From a checkpoint of a small transformer trained on Wikipedia.
Size: 24 layers, width 256, 2 heads of 128.
Architecture: LayerNorm before each block, learned positions, biases, tied embeddings.
Training: a variant of SOAP for these matrices, 4292 steps.
Each number is 500 + 40 x the weight over its row's rms, rounded and kept within 0 to 999. Layers, rows and columns count from 0. Numbers have three digits each. The size before them is the row's rms in percent of the matrix's.

# layer 8 MLP down (transposed), 1280x256, rms 0.206, rows 549-598, columns 192-255
103:500511526475567439486477572526528529540524477457477548567535509488474491540493489464490537476615539480500521527484434527472571502417524524558568514508487425458521552564488582477489501522535519
100:461621520499514573538534503492521490511526478422512485480584471454503479506524396527490465507454457413508492491485531506456439509502502454445483475484489495499534519527494541546489520479500482
101:534443499499537480406496555519504475533565471517468510539460549469476471508451503493440572491482538472490496471518457523478526546459492457565489433520481478481450547480468523435433500450535497
101:499443484520468490548489553518486547489525486451528492524533477540482435550469516464512492535524489494517449453458497463474424515550497494537462518539482516455510479480515482555521493491544488
097:442601460532534492514447495536454463554514411511532553488456525535542498479492536538529465477473533467494479515605485451545495469443515493541448422505456484483487493503461468470540574521433421
097:485478520501447522423540478467528531476552450476512471469498475460452452559497499421533539522507516550491546528482606518446465564511527504478506450543547468456425540570552481440519496486494498
110:490550473477558519504518511482501514493508413500465457499526524545593500477474463492556487448489548476536526543527529487522528477459516519556494494468476525527503468469514509486417558546506490
093:443571525539543538437459531473553456508459479514548525493583463544530524493523443568471564492549533539509493411588501561459478518484498518480482481469538550492483444486450525530422521558530498
107:545454484503497608532518452564509477432409555485495472512369464430493507516509541459484499536528522533532502540526444439524487526553398555476528463509572576513420517472514511488520550507437530
092:516468447472553493502528481512525583518571517467517439546534501472485569477474532497478461517474543518522502475485458473509456497570446495456527472514484565507514508531404476531500459606497472
112:468507477457488496515511518548566506481488472509534500520501458478469590487517545471533481506611434420453511550520532482466443473531534482507486563531531471491500547536541452453518529576486477
096:472446480514515459511528481552494538502388572539531462521498579539528601487556490489490463529451500498524488552541559541465443445514450452513436504481511513526491452484517466451551459533464491
110:456477540468414513420504486446490507482519554511540463517493460455494506514457462557443631559520473433453507482522430521525563486528483469496581519530502490460489474490470475528537496375468525
104:490523480545477504528510540549571527470451483566538615483519486471512465513553507521474513496477520476496497486445566469513517427522537508566536550557518542479461412543505531548489531494543474
094:474488557529412482468439544546578468557423447462353528521519465449493512505537504465469522372535503387466515535511513519519515406556498485510479489470500445534509527571493463485525532528572468
099:478599527520447497504548508366511439425535578465498522506538543483503479492514446504459516487425494513479534542541459496474459463500516437497511511485460488488576552515502468514540472588490494
113:526449558487509499567464533496518461455522511563434514548523477532395501506527490507487575502467482490513473527463574548519505553422488492481520544536473487503505526547505476497488477553547537
089:438457486482484444480524530513500459473465510505513538523550457456511484551441465539583396516494531478500509400508449480475511441456488485534451465438541545509491489518450514512538524466459500
093:500452521413494432542508457481515549468467470522546473516450487513491510471488456490501454462365556541548481525495484573560578492514454490493512538487481461497523466505517431423562468461494438
104:439507475478481429483403491542572527532500540534468521446526477526563547507448541533529484577499497493544603494440515443528443473457556491509528529468450491493456462485556478529606495543480520
096:489522544448501514486477528509539510530546533458478541496565463497483476440520448460564482525501526539502498488459512475456451545476447574405492430483499469482476542526458560507534473492525487
101:487510526580540507486521492478430504437528460480462521457521416499556511540509469562491535538483554539455441495447536532525569534493533527475463528497545463525497473504551481514565524522507506
097:508468475480498526488561582437546460439472483457462563442503535500526466492472392567537562490522578513504458508440509483462530491541517504453489562473435447456533520478496495522532559515421566
102:538471504446532537547513481470427439474550503460562484493534505563480447471527453529463503455464486454444480487508476471515486501532573505548584498533450574521524559452487520436474469490541484
093:478508587532555395586542490470599449478551449431508537436463507505516500523493430478499526430467492434506503540451487517458496484457605427518489548468455492421536506505533506446497474478550483
087:489529484521483559444514468496573497428518422534549502465481459518414422486533479540467488549477457498460462413461504540494465479500519460475500504529501508505563463495562512491536426485469482
097:452525492452482487481526552496512545450538519500533447454463506451468472529445534466535466479501531484472455514414582463523477519462517532486474519508496522404479482492435573483472574488452489
109:539487488484529505482516516497462518489592494473499524558513476518526545508602527516505509545538510448533469477558442522524500514439511548463614499479559511482531497489488553506422496575490493
091:577485500500441437458463486491511502431541425443585412552446503559511506469442488520574454509511521454494465440501480542483560493486502530531521524442509517464540424510495435526554495559484535
095:442447464498537543466506437435495532501540469536513437441566506502552542499454492464529541475540484492487544496493501499489499472558479498528585514563515464522468478495480560508553500478535454
105:490421463521433497550562531532512459415508476525464501548520515514480548470544558444502606534488468483519495508538506542506526487486478580558567518570509486409483509485537500471451446496532520
118:574511531546589593475457500513555548511574452521484464511504495487482491461485543523426532499628582451504425493486526461467521540535459455436541512481469476504480548491514481478487461487553458
101:472518538484509569486479440551512499479497521478512535538556514545533534463475513531531437461505514506516521562522439400533422487410524514440433466529445501532537553473521487445540491518507477
096:522484455477574509574513555465488492527567557564514500488474512485529459462439544485522542573451516450515452553558483512425403486508484491463508469534468498503431523560521532451471487519541556
095:488481539482464453484483552597469494470471482548504451517496475543590541493480492500443495442543512444486473564470507481501505453580506522458527504457448550558438472455468451488490483571480452
102:490510532423502492472554540420436520539470463505504479548484485483541549561466502494485592560480536537447518483566539542560478510541483522481473540490551541442505447547516444492506417519450438
092:466527499553498547442456417455405437491502440484508488529442455513479506481482537502560528483530531529516486459513501485504527536466500542538570539489555510544480457501481570526445488560557501
108:476431585537495510491536466509560549508495503545443544475532488484495502537591509515512496476527510473510463467403438517458472582474410496519530523418449519460462422562478489572524473429560518
103:512432500510473519467542498521509495512463533476496391537449530465479565499479561508526494513530446534509558510471556502414491505504409470524582530468454542529572416530475530478510535497461461
105:483560515511459525446503466484471481519581550432514479542431528482467525483439564523504460541528572591504476512518492535516513452527513480547580549546449555505549493522473481535514488474427526
093:481516488527484482470526490544452522478444446455535572405488486506517565537496507465435476519491520445464562532542527521485420519464518527529523485485520545475558489462555492605580470498511554
086:431481488502546445433481564510481463535469598529522486528507553549479547524555486497540508493465452511560472476415566500552508502532387547453459514443444478516499563527494489496518498538472577
104:515574462536602468495488513457537538520383470514507466482522559478523507562500463548519524493498600462390508493475499539450486422489476412452453453606473519538467530506465512487549527485490468
112:486478538466475558524526517549525437403533494523447480536503440545448450461511537535461518483496516571481487439400475443499436453553507566579585523504501459489495583551535598481470442513514502
094:553503530523496521584470572473515495564486481495520500519490565480494507460390514570561474495481473548445483489505504458460560464457598482454521475532546570441449442487477508549516437532564495
107:511488491467611477491438502503508502514541448468527489547521495498535511583494477408486486556512495469524470537511602490456489572516476509455497530593494533548545501504488512453516426474518502
105:501476482534542553485510484549547513535516511521531529606484476510499452554531583444562536516450501492484500438479470522535512426488602451514430455536516508528530517461546505518449497491545510
121:465521501492531466505465508508483456515462499513364532519473473492440520504426551448452504500539521487521526582553490472470473446494531477477515570457449487491469554478550473470541549506554457
100:552456503472521550490487524495512472529487475565386510479548486522586506445555527588535515519494585494475541417518471514507489498501474458478515548491463518421501480555513534547472500474589440
101:438424542481513508505497403456565489518544461511532471498432483476512449451521476571451550502487473492504556515521489447569524516522482529543466476509475487468481537480559456540513496534466447
# layer 8 MLP up, 1280x256, rms 0.229, rows 550-599, columns 192-255
099:524426543418455493459525447452468554523501561533493477533524521555474532474481577513487528498556507527460546522457551420561557522491477465438540469502523504534500487473520494405535472474515513
102:458476438526457442482558462475511462488536463494527515499458528432471518533521470492463511542501476531542511480485523461507494518434508517483532506515485474509492461484522507486492512402469539
106:490540524505498526495493492495472569510548451446583514510483449542594481500443543404505459483492519555521383517556477551495507585538491518597507465498387520475461472490470497560445446516481516
095:536530465478554509529505498474542579451451545464469415499547500454434582517474472449502501539522526535456541507552473445517496540519513496465490484560519523521484479510488470425471521503520476
100:552480481551491526491401517511475564488550461533561548481515466480483486516531559493551520508505505483491454491503495411516411536428502483499495560498484482477504468581537448457499472523464518
117:467634494561439444550431490482407470486533414473475495501530598504466545506501538495514443500481469542478498520484461479436524510505484511565449469544467544544557545542486474543466548507494446
095:489473456520447456537476513514375481500532532565463519466480478479501507568497491577463567522508510545462509486468514507511506451505524527532466559451432465475470484470593508511463508515442499
101:456497540441506579533498564516481438474501423466496475533532551433527466488537497553512515503489481499524531534437531433467459601512452461507483471530487500525508560466453528457452545570497484
090:487526491539454612465596495522490491456540472508442556499473526533458505522412486593473514545426425471499535477473547461533560499464473497493461447448493490503462517525542469459463453469489473
108:526506494551504470512514586530525527505488494495505505559426558497508461481466493529470465574530487489484412519503421497441452514434555483469441429499521451487520494507541482470511471510426447
098:423516568486466479440517474479416494474516479516528516475505427477436410455541521508500529493491525572570477460487455484528538508538472483508573514544489456569555515500467520480501469543475494
101:505446411483540440445485511583536508537456504455551541472433438529470577479458503474542447508543476467469475576443455515533444510522513533442511517486488499512467459573410536517441541462482504
101:489519474466553484489521498541512527510500484385385548526410495517518486480510525524487548495505481483489476487481483502503541456542460501519483434462472439449492504499538483386475479581530512
106:496504513463559494549538530476512585501451471516511532532522507423554459525507548560458501528495527563531475494525438482427554449511493516458511501465497490529490527507581539541528470503537497
101:453461565548526434460493549599474446462517514500559507519486443545500504545510521529496415486505514491496473456479521590533437534543517455474499510521540503503494561537527499459437490528411499
106:520491582470469462495494522489503461490502538493506518522503542501442500506454512524509469557531510553485509513421482496482519518477540559514432475578504535523466423508517468492493445561456564
087:495506513520458526572416505478491503558495506552455399516509544503475449475495479469529529447515470481546561570513549501566602530522525504450530504466507514505474525451509482480510450552512466
096:503528429525453502519520543501457450527550534488432492514426460525497470569460539483472528497530582465489494518479556494564563581564472550519446493504520507494543486477503567507457488518466569
104:502475522485480522528618523494484467467580494528519557481495487552468532458451519524538515419563482478563475428504509531464418475548519531489482557444515478556458554542459487506549524464506595
101:547423509482570517480485525501499527541444463457509567527420489516512516521462479486470451536553496540446495514497416462391513411538534544508459530502485475556490569558542519528538487512444490
102:515571577548517433545512427473455501531462532487502568526506492544448474513533573492497536460537485524497558545527465513465454477507493531541534451512479509535464506453533491489556445533491566
100:461516457497548471484552550579596546560483484535541582540468444484476458453491501519515534459509479487506478465467459465523530536433476510550519521566425451543457502491523499509471463562525486
102:471502455478438464494507534484515485496562486539558478484525435485469522509456428501543511454461513507484473577465535528509546497491415486483512473508473527541559456441491448525433570543470480
105:497526450549464569500495507489571518552526499503483531493451517554560446489513568461555496488509522461489509473501509483502431521510531444469504568540536486470439506518486506481489452406435426
088:486511505491532504530478462462521454496499586524464470534521506520452503477536510588502538425501400441437549508472470538538383450503568470519485535489428522440488541583467496484483557451501496
101:500516483478490551448554452525522498467415500457489493538512481532505487474575504486523549459476542517489489521567400500454474448592500443544544489415497507477481468567484516462514466513489517
100:581454551507552487560478460455468533433471471496506481543452508425445437496532549505480486485426527452532488454503480571498488520529531471449426486506501525483542460573547505473471423502463529
090:402492501481542499519484502473491489513445570510551508515495477439523508446546506454487424495476447503469539502492535512495524524487555444519460499554579503473557449538491563553491603461527477
100:437589492496546523436432420468537575496560579538470493435476519498510494497422530454518436421513470525469451509510393486434552487544517476479486486524532466527564458523510508535513497482479466
104:491539544461472473466473482530514502473544494589494465490469553532513542456533533506514373526517485525512499520486596470548399509540525472488514503578534536410512483512517460465472479538521476
104:505472543452515552481546462442517504580473432493449423578492488512528489566507500507453481541519504500536497524577441498506559563504436535461530426514489461491488449461512554474558478511569545
097:477527490540512474504479483456533541524513536522544596462502523472497412560459528553501479478461516556440513540522477478471523518490571506487421446421552502480504525467473423499471567549492545
101:523506508537530472496501452511557506563500544498478517488438451500471449419498584574433504442478443520609500553445486445470548492490557493566497441499476483447401472537396492451551482481437541
099:566482488524480551550573495479541547509490506455468484520499555554507485508482510482539492540449552478555505488486549523539470479395489521520547492519516479443523481434494557524496545500532561
105:521513486514516556455508507491465518519544491505576455395453454426515505537550513469483495443498500502473483492527490415481535462511478499482518512524457531531540459511574471477523439505504468
094:518474457472506590542483517515466529498497503545533508550426466509524491566424488540411438488556556458508567508423515492517530453516519514474520502532521432432516487470453473529494538515500474
091:534570506460406589503511506551532537526533463462415447553541473507449522473486549493530495553458483512498486514571513490514516513410541447495524488546551406439572425533446499527538465428521506
108:498584541500468499466476507608533468501441527492457460497494562530524444498488542497483537411498479550528496479517507544486498499491480532558514576488504489525544532504464483465460489483451528
097:461467477525406475502510470525485494531536455501540489474478557420415511465499518582559608552507515507504501521484478540522447483588483475508466580544454540472450562544399520442532485541533464
097:447523480379567535483499548505519475529493546507498544512496443520582534498429509561586481460512461502500545494488500520459501470544523474486443456503513478542510502547535507549468510504517485
095:566524505506438470553539446462488552475442447477514509510479534475534461484470525573463484520476466506444489529483539444498501539509559431538482474498459539520508479492513504560518529400479487
100:474439502461535416564498539524463523528545598468515487545520420499475463451532505552530546485475479492495504435488447561507417490525483462554584490546497467541502568476490478439541533505492513
109:530506529615431497501463442540504460481497444547457437539455516528407466511477537461519508510467578455498498452495504474541529519503517565527500500468484471495485545506587464492440466470469515
095:486481531431500538549548499471552434534464483506520509495467479480532504503561569494423466499484493530467563530497487503581546497577490540454463436467510486589511489445507451514526480465513444
114:537476411578538461486511496483467526437552452496441534524431477492500461533473521579500444487530496457504520526434517563446478450444519505464520413489482485541543569472540426474524510487495474
103:521562506451509611503514563445469480533484529485532518443443504493529497527473545548513539519558526523562480511474392510489494497504551442529486439505524526459511533457524452421492511486418436
122:476425533494499532496459561467494492520504558515393400483593499572499508533528580464471518476534511524513501466474439494497609545487497445559523492509526519499513510554449468563525464481506472
095:390512474481517433497492493505497492525585540559589572487452465550517484498472514409513475485520428452578503587451492452467466492471516551545479435571472530457506438515507418422520499523477535
104:502575553509497553503557435459606473584580478485525428521499505484477479417469474536520552423441508502458499561467502439506570473451419422512472462505429509528457487481487489464475539500552428
103:469479505575571530471522521525497488474472505549545473511478478465488518574491507553507469505535430463468531505469494476488401517524535508565474524460544467409483527476505530481505470441521524